config.yaml
activation: "swiglu"
norm: "rmsnorm"
norm_eps: 1e-05
init_std_up: 0.0442
final_lr_fraction: 0.0
dataset: "wikipedia_en"
Each number is 500 + 50 x the weight over its row's rms, rounded and kept within 0 to 999. Layers, rows and columns count from 0. Numbers have three digits each. The size before them is the row's rms in percent of the matrix's.

# q: layer 6 attention query, 192x128, rms 0.15, rows 0-63, columns 32-63
# k: layer 6 attention key, 192x128, rms 0.151, rows 0-63, columns 32-63
# v: layer 6 attention value, 192x128, rms 0.112, rows 0-19, columns 32-63
# o: layer 6 attention output (transposed), 192x128, rms 0.105, rows 0-19, columns 32-63
q0 127:452417549533522513501537496468527551459571551421542578475534499445476486643436522612505578570573
k0 108:406578491462464451448469467511439457512537505522583466471454565488532526450549461507503522514535
q1 083:471486537470532463487474494520450538494575534572528507521539466519480480451553404488589498444487
k1 079:511431492569539472552506552488468529475418496445472509475538445554547431484482569621425526508437
q2 080:500482459482548471508497584455482565497532519558576475559588478473522445472520397501540471471491
k2 071:563499484470552525566530532438480539525412453490451452543607423535585477529506525594500542526419
q3 104:514458526586447536502513475541550515450498523415441539430490487520501555555451614583470534585544
k3 113:477544434417464499449473477562480498486497512528546510429487511427449521467491450514543488401527
q4 097:477471506610413532528482473487575428427515467387471535411477446510541534515498618544491470567493
k4 113:495560475404484557471474497548445512517523543496503517478440527451402556520459430474554481455499
q5 095:439462519530451550463518519546560562430486490456530513494559551472479540604415525598484492576562
k5 077:492505567447520482490538499518475507537535535531526535445562534474475464507491479555515540409510
q6 091:502479572478545514495428555525508470438591489455569515627431482483508552512446537544580570612536
k6 095:480427481516491531551528403526455421566455480555562546494448491554485614445513539547447520550422
q7 096:429419519565412523514508535470579500415480518368477518466485488488505579554484520558491433585562
k7 082:525493554451514496495514501457445530512508486590525484482531568462556525503527497538557550390488
q8 099:507511490420597484490521513532384510533435596537576466523456507500528465419491435430499490355475
k8 092:448541483545456467493550477437541540489469477501472487555523451527545548508532532419440507561508
q9 088:532552534482521541518439496510447530491513517557638482600492479516516463502483451423512503499495
k9 123:507496477491519462471562481433532433519469402510579476488424526533582521441540492494528472500465
q10 091:447411466591480461507549543539529491465533542482437569447482456492488557537506535598486494557547
k10 069:443491536482484479479464514442482521497568498502522528568519479464542476534437457471497530443456
q11 081:475431420440503465473565504394626563567532461487435572467518468548513511493493527497496466495485
k11 119:427473560428471580467475462488452614483454598540459550472477533442522538577512518595510479444514
q12 106:543604523382568472520480453510507526547488513586517480517535533538532479481546470427517508444468
k12 076:479568447521481514501533459545510455515464542541528493525510480570507493524504489523447513545562
q13 124:563464422498447555526466326411424390491468464502564414556536505577476510520500491371535390463400
k13 103:477516434498566493556529548540516507471547575481476535468442502444441475516531552488515493528580
q14 086:590621529464487497527525522508440520480379559564514451628517579481501455500497478479482545477503
k14 083:483565454499484478536484456554537445522482508495445484454550505584474446504538523519480494554495
q15 137:465438466585458493441512529514538467454492503402492557446525465485493511565465540592493469566499
k15 074:505482503415521489518463474463492532484575518532543517532518511460518476469498487517629558437489
q16 108:579554506487516519583486518573566559505427526460467474556482436448529488486550571529436437475570
k16 095:506456474465421520549425505514546502546465503474523508426585519560485583560442538547457492537516
q17 112:418484602456547411586480482467498512576606546491539581469457516562483512395437427469471459532539
k17 110:607465518462575510484417485450479448507556482538591492539458584388565555484576584461681526486507
q18 118:520484478445587378475537529485473620518504540521529577387506358513542478518402493514453494437519
k18 117:475567631430449613452503449500462439461514515470481526620539374584469531441463424479426497545447
q19 103:514486461558501440474466407492540487538572472500595534376415361603523516468519534509505403528479
k19 110:492440482443562472501521488511518458498537527432489471510516533417488549432554472502518415466514
q20 107:503491554606537458480498625373584522424481492441507429503426518478514505522461439499474433510562
k20 105:569455542502499592535437427534475505477485439483448495471447562539457514470521536576506470549398
q21 097:485516517521411473525449569468470424517506495475498512446392482466466495496475432425518508558559
k21 099:545420529405478529592456446450505500588558440485467440500503533480536525544536500505539503531544
q22 111:533613513490513510394573508499475533553423440559537480450554493534463465541507533453515478463516
k22 110:498570506440538410435519577458544526431612556536486569473622554554543432490470459473598444457512
q23 098:437466422469493510445548398554635516532445427481475492516472564428479414390453517493545445486434
k23 098:548544463539512446492490586425440503533506562435539519435446498451496496451480562503530491492554
q24 094:363570557479429498456520583577474533462467544464445536595488519427470475375526549455540465442589
k24 096:551411472450564490518497575560566530586479494506501532450465534483536537522422554463563528454419
q25 110:411403459478495428481494443465474419416568521480508524462440545513457549487536524419579560541524
k25 112:541469463515479480566598532552394485507520403491450469511349552477428512489599463419496505531529
q26 102:515463510492463481510463584550521517474428604501472565416546490471535416543527529394477445422462
k26 100:458569421380519528531541559566440510470571428603501452473598399526486504565493468518597533441577
q27 107:513505505403508426438510470534525566447458509528508413461479475460478601562500471554470497477573
k27 107:548394548415455487512484486541551460399539522452422623484536514571481445487452505549467470556474
q28 110:551419494521474558523483516393467560558527464462451428519523426489535468605436498552476562491468
k28 110:411563525544520618535531492488448557498474550437476440567523467438464473494552406472430517495503
q29 095:523566575574462514655437534515494418469567440421582539514440543492552552549550412494570517562565
k29 096:465475498497512526521412545470468461486486472502501466505557597499502532554442501542490492498508
q30 114:476510552548483537491472515536611556546426428526483583490424495511513474477521476459518371440517
k30 114:573576460470532613474452456490440556530493513556566471477599493450526553552494513571530493481560
q31 099:535513441530409577548497481469463527607447446460556470485496512512478551477543476476508500509477
k31 101:505419569431456525559485425421504505478603437496503454443555577424442517532534538446559440527554
q32 102:422452478499512488487527507531510543376580517478559515511535465501494508588546510617591477520577
k32 125:450502535501437537458430419481425529475508529452460553450462495420517435488455491553535515433512
q33 118:570589480461450531512437468499467448585436493555441426515436450533548526401529490364497475387407
k33 118:539493468548593488520537536461564539470493531486508435559548479533514492520499564488454509559512
q34 117:529548500437520488535450474472471452586416459594449431542493508503526518396541492399485481377425
k34 108:511514480545567474495517569445586533513535507483466492568563492546506435474510529472486500575509
q35 090:416491471537537512466505480491504571408544481457559567467544520516466490616474489610537578564598
k35 085:467473538396507462504544481481418476535486486544521479552501486468540525501511487546531528441471
q36 102:482505507522516515487573516553510546413544601469557496473541515434491512545462527630491572579578
k36 080:478494541448493458493453505501425459579484513558525489482510503535530504477476519524512508445451
q37 091:539554458410564498507487504520412501537486503617570503565542535516480455483520394432558515391472
k37 105:479482467629520457546494508460535497547493563469530480516499451549463472510500572479438512567573
q38 103:506526494412568483527528490476461525567457537607553422541482535484543409433508418423499491396486
k38 089:503507481583456506467467513487567512501514465477463503537517503526520519492563546500487502580507
q39 091:515545481458535496596459504557477495528495560575536527637517539510470526580499497456509444484512
k39 114:483476378444513446550459517520498441502529516475514487474515453516534545508525489520476483485533
q40 109:488492449386544517491464505453540395527556492561479584546556541541420510484517495428561504510431
k40 109:445494522523536511524498458468527518537517567544529587457447464509486477560563617448533523502625
q41 098:523542515439477516552437496602441453542520488510545496495400500479503488456505432389582530419434
k41 075:498507407547452512506503560541512483461485463402508431523449483480423579541495502486441480542544
q42 084:573484454452573396443465418518415553460489476568571514534425464510475422455511517474580541426443
k42 120:420518448545438478514529547483500427479494513431479496564459354537394490422469471462466513519511
q43 093:427388514581496566490514535478599485432570477381418585485490498532473514524418504541549450571564
k43 073:444447546441465534556491525459447562534499481577533518519488518439544519542519522495552585452519
q44 094:435539539504455517433476511471601481458429382511538538425577594494515437555492461485400458573456
k44 132:574484488535572512513498475541452557484518499588508487391535562502542463523468515580543456421524
q45 097:506444450523567452489507493567530437531568499481491520423437330507542506471532551531559495490545
k45 110:430483524462402514418514477473436437549508477473468537506465501496534508470494439521452413495498
q46 093:479575520418513571518438496459494473480462419536524557502608642558505411437501410462476464474486
k46 092:503415440573552516505448488537549530584405503559503549397484587463594475578494617492508478491543
q47 072:497515503539488511535588546547346529475532581448467426542455551484519616541539485426524572424479
k47 171:542556514475488538532531505516513471473525443510517406583511462540473528513532525416460494518500
q48 101:461541457456459515511527474503539533527494543611407482565544429447425459533506586540504532458616
k48 110:491481483504435446422485548536471540519412497491499570515541448517449482556429473542459542496477
q49 099:520384447604527457517545437447477405545482506501519452513470385596503504534581538531503475458431
k49 095:491682556517487587508499471509452487445567515526485577547501515404392545494538479460431510489541
q50 102:491416472515489554514477480504591486503500439542433546593367455480479504517562511475521450466513
k50 103:485517423507541556533467566542449576451452500443518491455471446389417494450612469557441502474516
q51 112:540505462598438547467573560496462470436594473433518468389397447525429485531564541524539457532517
k51 106:484436489520472477517498578515502534422495437402433477482511499520448584507484437508370427484443
q52 109:543438430502543589494558434483483573488460481498562476536459437571554540518555534465465445508456
k52 101:443412443509497483476584517415543484433496522442463497445474570492480566472496489584387443475530
q53 120:575532543484385472539582519526543542479547575500415504496516492443421485538384529556432554556472
k53 116:557473495448529488456502562417525392473414504516502444492548430500525458561511466503494502539520
q54 111:457504441495549515525445467531484553516576506565458482390552522467549500466532457410546596482489
k54 108:544563572506489473530565574511458524490489411539533479569469503483508482509498428437565529464499
q55 111:468473524493464517472545569439525502438666504413456399489446454469454524499539536557543591493539
k55 110:532442568523465586538527496526484484530445500466506431512450535518393556498518478490421516578440
q56 113:426535515478417503541517548607475601505565569470455542506515580397542587487447479458497521493514
k56 112:611462572455553495498471495500512475474504427551490458512563440481519489556422542445571546432511
q57 096:538557469511515534515584492545513520613450512595433506541526485473467367494545554466506471429472
k57 100:492629425520485430435492583486449523486462483541554481529552460454498487491466419434569569482487
q58 102:455532467490572520525487372509524519457574406583521563470514556571468510460563477488478531491531
k58 101:527468372552512441425534620480457524478440520437466481507416540508584453458556508504518482485439
q59 110:486510451512540448545543515565517530488511506416512485674511508471490406371575548489478532439513
k59 107:487476518530483386542402588433484440513456493537540535412553675510448591496477406439519517579412
q60 099:496542523532505577586467468481487484490476538489496441476568464550543636479603547570475492405540
k60 099:492375502416517438462495576567557518460570531515476503528559622486568490508466459583478471492446
q61 107:480474537562573476495546479442601574453505539469478467568524495554518531494572480545473463546498
k61 110:506535446505513579576525432560459509488548456472567520391507566381522497510586540571536481498462
q62 108:527445556439560395473448433552560413559551531386480510531436460431551464510565564489515496474501
k62 105:467555525477360484494487587536434472520476557550526503543472425499424547442408430522501525534524
q63 097:553498473620487542535550506551522445602472466563510515550548507534537535423560582545508513518489
k63 100:466496462574466453443517476498477493509459519504476531521532592400573544495477487490487478531506
v0 114:636569516552588541431625502550505487565576504522491501486452485552536521446452487507511408495612
o0 116:516493402501535444443451532543617545449475488478446438584510519547528476501502449481493487541421
v1 110:430517489532488473648487514546637482401455465499467438428505570526549479495505508507551407470433
o1 112:405537516497498474473547503494476460571521566496439555447472486429489548436490463445567538456453
v2 121:412531559490573475402564479543471474446581466472501566473577420509554511437487465505509518532596
o2 123:453526518535480466511432482616484549514461516525486438581500482460457462566447485487530463474477
v3 118:516488493538548486532477537501467545432399606584565490452458547496490467502481578401501466490526
o3 126:379492492454538485507585484519553463513562530403477512493454580545558447499469476470473556588494
v4 113:547535514553479393552527446368443515434488440476526493553461476497564505542470482514461535473452
o4 113:537479462484511521440509465410520555643449454416540543499475500474464553374543479534484489492492
v5 124:558520503496520506604473556615469516550503438461458514537415522484456554505494402512529475483489
o5 126:499518509565481474488541488456615459512469473509444488497542578495482482452511518451594471511491
v6 106:479534512445527441617551503430518466483581429425472446487482418471462498606474609530470550591506
o6 107:569620519503456501405554456491426602465538554544518494429516485433473547544528498579375565432455
v7 109:497533360455494486420417506512569531507403506593464505591465548572543410500563496535526399461492
o7 112:458410500526458471602517572462467500503510523391513561395429435503541593488453470460561468496551
v8 121:542575517403524529562475480419519475492512409527507506473484456460541520520470484518489561525475
o8 123:556449453541500560454494508394519397520466507550512528520499467463409462558512425532532545419475
v9 113:455460613499584541603494532466481472562504563525425554476504473571505458536513543502512532490579
o9 116:363491482541480537440638436517599522497498552471462483477489538486518418423447575452532519499481
v10 124:506447514541480467509483431451517465551466534490521387539456471404492547521596421498531439472469
o10 122:491576543505506575514504577470496494524502496566473525510584463483549488458441503455527567508463
v11 111:481433449445527559477528578520435451540490489448543386388579528418518615515421535457470507502431
o11 112:481636480492570556398467413425467432454607539579442583592520537493552482416519463426505495588469
v12 089:461502455505483473491548523485443549450487566547551507417549595483436500504454534444500518534536
o12 095:470539572502518450546527420425469491510547418461495428465594547484522412550560522554471600505542
v13 105:453460474543483719485519545526500481548467459500511494476461470540474533425517564542552461459528
o13 104:520543431479518491502571519625425501462511504481548590519473560533573469509543466474481568507473
v14 099:510573628497519447546552458464456490514513518538543543378472441480468613586492467480473566585560
o14 105:527528587464563486485533483440533623472482515530527403443531555449399370553522501575519446471526
v15 117:553504426457525572440542524566575540555467431493505500446534504527511550443546517507545562534484
o15 120:540563541467504500565395533537486385455505504631478502566490484501531466609599453535535560456452
v16 122:610487436435518513507562456485450581465511455478561603535522470467515526503542527472555500534538
o16 121:567474457489524432503357478512485525525538454549526521438435481504527504509495432533399473468478
v17 099:418532595623482485579534539518479563362524567493492409456511476532460489506488523461481561466493
o17 103:414549472453507480459606484515537484543476424562549543528533487432473457485517562471498604448452
v18 127:483505529509486465434518555465489554565501568429486568493436500451439469502516486519448549496466
o18 125:588495495436552374515441450524493505462559496532532423529625497519477537503513515551378468595471
v19 113:517495466452571518450541528573448516466512453569540468505514511579504475437448438498606444496589
o19 114:539494493579406458494401502605456618527437506398548544502423518527511553578485403438570492457533